Part of a small language model's weights.
Size: width 128, 1.64M parameters.
Architecture: RMSNorm before each block, rotary positions, no biases in attention or MLP, untied embeddings.
Training: 138M tokens, 8405 steps.
Each number is 500 + 50 x the weight over the matrix's rms, rounded and kept within 0 to 999. Layers, rows and columns count from 0. Numbers have three digits each.

# gate: layer 2 MLP gate, 320x128, rms 0.0771, rows 237-319, columns 96-127
# up: layer 2 MLP up, 320x128, rms 0.0722, rows 237-319, columns 96-127
# down: layer 2 MLP down (transposed), 320x128, rms 0.0719, rows 237-319, columns 96-127
gate237:564525471500490505508534532490424577513417550485473387498476579553505485447444496460544529534556
up237:504445435534464457497433466525560528434600433360435494607495512469538508446480532400519525538489
down237:483462460509563406522528532533614435545541476525497526491437486385436500493482512552455580466515
gate238:505545469449481474579481512546557503501497491529469520475512452502424449536451426471440543568431
up238:494550449462485471471502485415440452540469515548475557587427443475445445590465473458490516504552
down238:552519458445505459531496511454488487536493528439525544565423526503555589498511554488436515464499
gate239:562558534407557542497462517513507377570610481434392543547542522469472416623531466469460521415439
up239:488501541604478558569543525481536589465461572534539514501557509596530558359415498519532502457457
down239:466531526554484593547514449544532520552545443521441523508498546577524484449412503482541409461458
gate240:548612537532437436557424524485476501579440476553490502498476480516454511511588394445519536532467
up240:490551524555380382495412514479505479513436473580509567510470389511489543480550526475534553605498
down240:419537521526481466507396519491445494509537487501526555516435496496498463418488598598441521569529
gate241:435551559560565465555643598515456530485581513443491481552421441555465513548586383574550482447527
up241:538451518521502447560424451507562457545421474411397516481494460496415514456532569500466491513527
down241:484551534504465502548538748526496449551533477555574428497482525507487540477358471559455434456503
gate242:401607580610502506530551444486512486618484461545514573429512498496406486503489544450550524523478
up242:530469576415523521570442503445607443486484404477595492508567578409475527560455484565566489524474
down242:487411481540518487547439680607552501541526529485455481515456561510495479513568514628498447440444
gate243:424497439599608517476488462455636555439423554494519538524527483473512497460495534589450528467505
up243:537471498572556472592523501507483537491452571498437523559542509554556538560485515429529480462548
down243:553567571545418495454464412532420481489409484531647508499532548440507574417510522485440480523425
gate244:378492518467496576419501496344510551493499429468476470454493518537500480508638492464585398513499
up244:450487544462436475411487483430532486472499454431528418452469488467472590432446472514497450448480
down244:525581473480469425506496333509417522534439616481555523570541486535541527510477462437466521561515
gate245:589531365489459592415604532513470496526537439545466441557364494536498501467473551498489532527541
up245:634548428483528531440587516540457518399565532540476450522475480517526422539458508566483495525473
down245:536587454483564488513524494554538527519539526512525440498503381498481528478429479580499433530507
gate246:511411452459547483545529479480456525441506488516583530547522465500494569514442454536430579398534
up246:550601433489476520454624522433436560458460455526478602518405539481561421454476540498633542577546
down246:533510591522406532509453537588428459484520533520583517482502530457453484487477568394442428546471
gate247:532464583540547556489477506494549581597500450510458420498510596453450512514571359434456557527366
up247:508430482427417534504594544492486416499665489437437453596539566470519535429502504521507614528433
down247:444496489485548457481464427529614455521544443520510505512543484475477503417456504552547573401584
gate248:400518538585467431503438523461585419499473544582408601551518548519441487459505550490595572467555
up248:470468536479469527425507504439526512503466534597509491579481585500476574498518515540631382458638
down248:498414445520558467494496398480547539473567473530503541563506516563487512568505422517501545541459
gate249:527477526500544540444540498459511492502579513502447533474475526533483485445552465466534568536436
up249:574506500542478508543447540430485546488480523554445519513471450505577570488518493588434510453604
down249:523498593538475617550569518417476541514541517537518448515502526590456604504484552534477545488536
gate250:512508556515525538556502488548530435487425484501527499535424559541404537518585472501479491455491
up250:535566502550485559514486491561467392479504550551424465524450509495501496511504508491477485565482
down250:625530618514452545527506459503411553444438552498501507466510436448529514541480573423548575508491
gate251:517435530582412514503436533610481451511416512528529446490461596449460510502533530526585501495507
up251:455529530467530452538535445410480522414567473513463531513505422539558502497445510507394537487482
down251:513527426494523487470576519436483470518488499450430561508470458464542490488475440442526545481543
gate252:467502451488427532406533534511498529583437436520461501521398554509520471408439534485497560431448
up252:588513495491541420555443473467488516501520521511554543526562485464541555507406465471612405481579
down252:511438504525459512550549623426528467567536498524473533517424487472466521501500479513501554455470
gate253:438526514428504559474549462413542464412520549568444490497514444546529495473512516548417460417489
up253:600524499556548444558453543496515442560485584544464480429534549490494471471579419457520450527527
down253:456557436520411535495501339457513547429517466463464498509563402540498516469462531442527483544477
gate254:484588509479494505553504536496563468621520507427527657458424458621472502491542533474517542531520
up254:545485478494460460544488549547489485536438436504554503495466559489497491486451566564370618396455
down254:465391512579496492504558437505464428526585558522573511513434487476588447476502476480514578491534
gate255:454484538495469453420607540436475502501508351496491480548470452476544507521505469449559540424477
up255:498575408536578517580450484540488464494502617544468550520404573507449490512539493541511453520538
down255:443399506525544521445593658392545534553451444546525562483443497444480507469530513493522522575557
gate256:453532531559520475458497535562581400506519516528619489538528528500548503614502443580453508499466
up256:588561528508438440563579493504537403499481531507534501559497484486515482550471474579390546475495
down256:522421516514498436459542432455482572475505422508528484622523427582543507477531451476497489537449
gate257:527517386526532513515614453443444432538459519522411520479401455468500486487587485505582470504500
up257:434514552510509531458391595602550580518570502426524493466553476605502492521449473461477542465505
down257:506547525556503503532461899533570504514595530467495492467509487516447508481499513517515536468485
gate258:555502472487506615494516512509556560500580533512541520569492525497432527537560436477536504419537
up258:587518513473446574487525465470553604471581591525557503607531500580399600510514381478439514437544
down258:570501480468420491476490290473427564458446531488569509535497506465525481493536489457424461490485
gate259:472549548510655462517516487437581489494533509465571555469556500438508406536466517467577551519500
up259:537562465606546486541587496507548478501503545442469511499426419494474435523516521420479555503488
down259:546514495547553489436470463550538515418515440516516536470471563497501511440440404448428449495500
gate260:457518463536475515443580526531515525543464480411492492501422528502470475477482467525464521460433
up260:563566507417568466455494522390506472501504413555519566467519484511501481506481482468526494403481
down260:548555521445548493515582397524496454522460460471550570492576502400520510463473463487481442466460
gate261:551492473487547560516508547479417514622562508521519465533471506478485411524494503528519533434408
up261:497453473514516484399561510469528506505473544522529516583480490512563493581540616389415623504460
down261:497466450446507506510587465505488451479459580518560512455636465511493581533529592502474406510541
gate262:442519526507462442417514517486504461500467432466489517494425597520518466562476364515469486544478
up262:547541484602529459456422484473391528479466494501531474465478527500542463447490488460587549521447
down262:501546437549509447432491506487514574536447509559514540465490502582449487489510478417440583474575
gate263:536452449581528504580571508534503500571498578571431519441501442574525502481471452479542497389541
up263:500398501565533438411473530558473495462514566448571487561421471505510507530551433555477473519417
down263:433523482471531480423475549447470520520490498514410465527514505547426453496636490592554431559493
gate264:481518427599528461460569502414527367406464505533531536484480538467495496396511511557602538504529
up264:528498517533570526449463465430471428517463520505562472469516565412438540429507401619505504517399
down264:489425510570526449462497320501525427462518512499525531496527533512461490494452511543432554380542
gate265:454488433592487533464555499588487473608523406497429617439403476615464522424486470525604534477493
up265:526486618569480581576519468553602511544495426488398525483514527542480475467497565537464533569498
down265:488532552441500532502470379538541502468493443503571341457511495457525492552497515447514563468426
gate266:514577549477489484556485478515422507518584494509465585486464461487437447629552502416605471449590
up266:573540513511478421535448527536498489501472548514477486471533513648499527540544480450462538481442
down266:504525494479492559501437422492472534451561553420529467487513445473498477575459444516569525511490
gate267:521548560488478477472528491477422490429489540506477492541518563565485426484371483586544540499445
up267:529504525469503496518543456432397549421526540501430479554464485533494422544440473521557560499549
down267:558503548484475461526498429530548567448519537468533463466496559588507458553611525443600537577521
gate268:538546486473534423570470546464432472556516586435475515457540480538473521477523542477598548512571
up268:596467548493437550463496414479527504555514486461393477510425594554477380415622399582479323454571
down268:495570519505510578503496644440477476467439436573530464479448370470501558480434459437436425584531
gate269:518476471571478470427457515567406521496543492478492515533529466513549531471440460556479444424501
up269:541453521501472519499482533554519423565556535589433525520435530508498524400452529534496534463613
down269:572543592485542563446450423539500559493492514497511513521455503465540604434436434473482472432427
gate270:489423516512541583421548469426561520459524498552482437495539541475539499481447519452442511380554
up270:557442558545505622438506479502557511539511544624572467490477527400498420495515558446496480464462
down270:627493471478494453496492497451457431574509479460525489503476561418505536555452444451547493400474
gate271:505507407512519501451534521401489511445493521548411532498433490575496422557575495517637445563504
up271:501501521485520518515521507594466464607465470478581546523476515382488513496471481485455580433556
down271:507511458508495480517454721551407515565495542534479521486465514466496486515459440491520507395506
gate272:520508515440508536464560494486508439467438467560414521412535462561515528448427587518471416469496
up272:472377487518594557494511475507496520499504582468448480537419522551549545537499499531485537438485
down272:548605485460490464510444523464485510552496543518522466428501474516464414464574525445493409562473
gate273:482543494468483540525415506541530419526436537478471420571523511548469389494551516408416487537445
up273:544464492456489531508483425418431509582492436472499464475573416416530553546503470486501433509562
down273:469416456547594515454474551419507539514510444486559516482455505571557588506535523518499539490489
gate274:446501350574453470473495518483489476457421488509530524450405431524509505472569495507434430455508
up274:467628459509502480574430430554537572490478534454530538524514561518527515398522486471539433522458
down274:550591556573507576456525341489495438500408616464522457419487570474514520410432487445480490505492
gate275:414493476493573507448515477402507501483580543526567528464405464530497551495508520664490464535483
up275:441503478510519490557493493547485408515494516526445525569521414427573522363551499465494529544445
down275:505540438423478546513507496569422452505540489645453503574550488550510549509452443519528501493409
gate276:503524420576513442441509458472488510459495538602470425577476482522586528462453466486583423429569
up276:434545500484438545423544524450512560443539466456453569477494469477563574526503407423610584532450
down276:455526516478511434552460509488572499565469544467601512554504432585481430539608433516487547457531
gate277:476515543535460443505524485465505507511493443517477546393550480548371482539517478457566585518472
up277:489447524414427585591508467448490473451502432504488464551598524488379531522461501500564576579509
down277:617602510509440542509463546472592492555499519543623465467472502489447485447554510486516502509511
gate278:525544531455565501578485483546499441541532515547539447510476372502424475518488433579517445477503
up278:547542409529492466502408513451494417574418494500605486610501495454460468495479606475564539471538
down278:456523521469597450495477505461442527469480484519505431409509528666589570477501492455603522428513
gate279:517443472537561555528440508514522485513379505494584540494541624405485466477503500499547500443498
up279:468525533504407498469530431494439453531555452545407468504528436557531541466453503611482589505499
down279:457529430478520452483456542509473529476620513428531468543476465448507542522538448533537469485431
gate280:567535399567368472464495465520452459482420547456543424588492485483564435444467526513570552457363
up280:545537445449474479536498471534449478455383538522549459560522464516566473480523504458481485507426
down280:439466518464507498472466493532503508506543506522613483408535529561413559538467566415478493465517
gate281:548513470539544526471547528544559436487508533581519479572522476472438433573533433476536488549558
up281:442523511465500472490469494458454507499508553398495539454494519511520479459488520475478556452471
down281:479491434550482468451512561468439511489601601451499495505484554477492494541548454491518573458470
gate282:479485481496539480488463517449578560456450510468524576462494575478533569443421438564497418439472
up282:458463407523570500450446517424553504483419495438469467469446474512523543488476434453438468419481
down282:553566590504505481508524438508529475463507490489534531443541504511563487484434474586508520546478
gate283:537456537533532522515587497446515535524454523475438574366433533522518567450413467533533524406471
up283:499459512537535510530558485407541501418419513482476509372480497480531611497459529548531474515530
down283:490460490476508501475549465517453509409433510497474498467516522480452484617489554551497486619546
gate284:585480540537443540566450508445568517497464546477519478521532526438481544473438493404490498470455
up284:526435481550570498508491528527526533530550407525518436596512531520521493522497434493469549491551
down284:596541467422521460544519358483552587514562672515574540529505418483523481520547523469470448473425
gate285:481472524569566539472468487529524419574531515500555412441480513416525500611532534560442448416558
up285:496568417561498579525479544517496452458425449600555531536540541568523501566540507582468436405574
down285:459578521480512547441476542430453501537536433523508483507452485590482518395493458524481491521580
gate286:570479478572549553481408515500495498595515543456425538450479492508537436485487506429515479547462
up286:511523478487461522521573489544410498442491481477525500540479487451465486554625413473494497479534
down286:478475437546554508526532548514524465480481496494432517478428477486455518481556449398471497507505
gate287:537508482506569532568507523389490526466466453535555468535421464490496523520548543464550500482441
up287:468494439429416471474455475500535393527491551504552576514497430607477521480446569537524531558541
down287:445474507508461420408476653447420536513502459473442502453398380484527554491471517575523463536521
gate288:555473453455572495523534526552529463487572586554516520474470516635491534504455506478452571478555
up288:431535523561442528512523554419480490607406463430485555514450522378514447474591484495474550441446
down288:444475541605491497498536570567491518517497571490507526511460559446443526538537521466413514470560
gate289:543420550474526522460521496475526482450582421453510508511488569508452457464477538503586584518540
up289:486465429552415409538504502510516519514456465417423490504508586535549526566439553548441535456499
down289:570327475535588516423519354425563595543541473553427489436512474496504568508541459500570528394505
gate290:592607506561565536584513505549484434568419590511546519459555501475491580573544471414601452499643
up290:488492513474503540459565539430500515508460487508462527399545574505431532436461388397555551507468
down290:516562495533497527564480413546462464488525483482551515496500457572502439609551548508464460465617
gate291:503493478563459472445558500467505485410446399572438573572449507545443465533525480473448561447505
up291:560518473497518563486442459576546508458567620464485432438633464468542492540512518486558365532497
down291:455476513581410609567479544456457515472528438552539568461443564543469514436470554471527509550482
gate292:538526489465521538478488532500481536508523480529500519523466537458498446451485454524530528431497
up292:535530579440459426470534496492499579426513481428532482534566524461552465513416579527507514494436
down292:498579467667517464613461424535485502476412523480558488515465446502456469552477520484520569416507
gate293:430491424594548521487523490447492486492448520505508474549391478494460534484514452525426449393533
up293:495457531582498539486537540543541540513533520479586531472403488541504538425445397500398537450540
down293:456536509607503360440428474490434639451471545539510510448453470485432459496472518534408466461491
gate294:512537478502457403578452518464464461488450441404372526569533545473439486540518549496478453474532
up294:504601467503556539460526528547440431564485557508446548571428441506654529503491473551426513533618
down294:498410472456401482472532507473591504478484539458450450418509549491518496522582448575558639541536
gate295:453496541493605511571416491491506491576570572548466538440488450489526496608523435492584464522385
up295:451394480578474497500386509503464465505447542492424525473446457488478507526399495458497507457527
down295:476433426484524482506400375468481495492494549479470531520557434524512533504563403530555470451480
gate296:519416416447560478527466488640458476476559481494462454580484526558491513456457468474364510465505
up296:494517485596531443541553488482481520410503505516486542491422445474526460456462561588488504472499
down296:421516507457565523422534539452550449460457479467426480430489484412505572488456414492559497507479
gate297:468582528468481451510517517564537514504626496411531421560587530484519433538532473486525501526440
up297:479468572490608440444453500459537479480423559560489528514532456563556475446462486534474472483531
down297:529509614525569461522531638578457531431636518460534493460540507464490506490441537552462522449446
gate298:477468561460445470568561546493582449626580555476458543428544566524500439467487435497415563486500
up298:486466425509379445486540514486551517545448517547414405553509500660529531587480510402404520547554
down298:565479528450523513480493518421463469440457561515549487450452472556584454495473521527488434480543
gate299:605571495491509502455532461522477490608436479561501466498448436526428517465345527542586571429459
up299:431515504557474541546522505554515431513504397515554417529573492512452508561425491480479516460492
down299:555455477606503512429482411397441507542448506568410560448481465418505559458476499619478506511528
gate300:519532511410506457515607457434489427534536537488483503529522481461520493437459425470500530491483
up300:528488561399478407523575422441425485516490494420458511477485480468545583408445437477467501566509
down300:495429457490513570557477516487469553480396513478475547493464443497518597522506431476492471374651
gate301:600505383503405530456566517524502453531506477531542540530427553477488446344501512539552554461361
up301:564453633595547454482464488465513575477521583518599475416502571440406466437454495445594510486503
down301:450459445555438445504527601532438534457524404572551530532593531546516416574549471561513456528430
gate302:469594515553557509490552488481494562465523520512469488461512472475411397514491463518480496553410
up302:492575496595504492489500485468528593493553503504420531413478446491490446469480535545475493547473
down302:546470495545481489441461508535554539491541423448428449500488486525481509453502553498456603566500
gate303:519473440495549431577513550509479550524495402411503604530454483523439564482511476485477477385505
up303:472417448571573418558481517542468499514548455442475519547466496463453618486539529536494482431520
down303:453441389479600430528516598540518559491509436442495524546539488492495498464474487490523448512513
gate304:398504428562501428585577503581585423437449580487589561521445466502533471507526566573548566443559
up304:454517514521538570487515442599509388435585464456511533463535488551520504462583523594491478514522
down304:506517484464510515462403423441466437583429524515457446532541508539520582516484412420515409576374
gate305:608504603517578447535508506533518468538495431488548526544497545564498452418487485508466530478413
up305:457586510518522522539493494490383584451457442444484523518467473496509508425485564526470451470488
down305:619425426460538539448488513477561522576500437473494502530535564507502463420521592520502513421478
gate306:494480499455462530475463459550565495457475441488537530437561503398454585466532504579446483483475
up306:445468520493563387580486499546505478459522520511562360553529465478506605593456455459499547468558
down306:428503425378545558515523417441567534505558517484526553518508422538474494438519515552494406488577
gate307:543492483462469572535496484520534462578544498466439484473532525440463473461536483424523605543473
up307:621489403590550520402483554500648523541464440571507583521579492528584535423442554516560552568434
down307:374496552440541477440538594477549534461556489499472513474401515472477542533470534497484568516498
gate308:475605437517500550390531496488501460430501531535470533494528526436523587555483476496509462499525
up308:483577517541458581331427484402541539424540622498466636513466388514515496415589473525489532491506
down308:544450577501473495550499374457527459478492493529445529455515458510494544477502493513520568516547
gate309:500553515369445483516527522325529564482497452476515542469528507417466441477554565530496464471529
up309:492518525318380446540540539348586561475479411553450481457470564407463520552528511487479429513505
down309:523493494488434513473431320577540436469512619448418524456457543550532464621546564558571522504450
gate310:507599514506431495396564486369546434511581569500413480532533587443474481499520556502549388565554
up310:473501580508527540548544453522519524582496462590478632490610458487475381511446493452493520545504
down310:454395489557527502413526457462438473539573479555558524585463403546469527530484524530480558501525
gate311:529533423439442623433547543481520509412526501466482567479519508535549405418494470529493552468482
up311:437483476544511556466441526554451458590515379558542468501523478626562556510568418462414472440464
down311:596583577500534491463585357365524534527431502495492495521504588395529495453477402551482513472505
gate312:491516508502528543484481522526527488583508519566518526552402467586431529403503417553576466369577
up312:537514463477450500486519478484587512457436524548557464507502424590476519406513490476531485454547
down312:481432547448361511551477520549517611485486444578540537518555453479506519572581513476457423499553
gate313:548536506523462536417459548490647405516389516550455583499508495578531512448477564431529594457544
up313:508534495509555538492621538464453437524496437490440526514503515548496560475450489612456470459606
down313:602526474540488540578536472449583473508518551445474545511569455523553514539448497512505441555530
gate314:455470412452508520441498438510451556585503612505478533500470492542513529494450506464477588466563
up314:499447464537517443505451509466522541472555556544460516534550571465554556503438493544454504427501
down314:374527500483485605440518513469432504489513455521513448459434540435520506531501535544533541581504
gate315:520538516473460457435551492481503536533518522390510607446597500483395504485531531515587461489503
up315:511447462558369513445460510537479499491457494557490503482458507505474532543525502547378511450382
down315:506447559573520448492465625503545489513469514533496498445478529403438562467439540479578527463460
gate316:501513466566476415544527535471512578506431503562431547550476524543618556413429471526454414434509
up316:533497443569524442524513536519499516497539524488489550570471481498544531448469481573442364444482
down316:589464556462518438461426470509525485446491458500493464474467532479525557456504406424533495440419
gate317:632482506548335519431496500462591486518512501499468515537543498553540481471537435430455576524394
up317:529538473464535474504445548515435532502405523533484484506510496463432562521450509435449425550420
down317:503456466539446526505542492543440463470531447525543590507520485540536492451547429476541581459450
gate318:548478431485559478524430494448555524433434499432477493551504452484451463532474460489536528522400
up318:484459416601456531533412547460508470514551565527460533605549433479541520504555476404422502535430
down318:388521515562521518528457543494488444451514428519509549479516549527476459528499428429586474613372
gate319:611460314548476451495594492409498478586463469526376521491409470527492447575602456480482532508467
up319:466620483479486478497491503525538442485523559498512533508579567406505489466536532503551454548518
down319:500702505430564529451522646513537500510447530548406523458583519421548485395473471500422487490492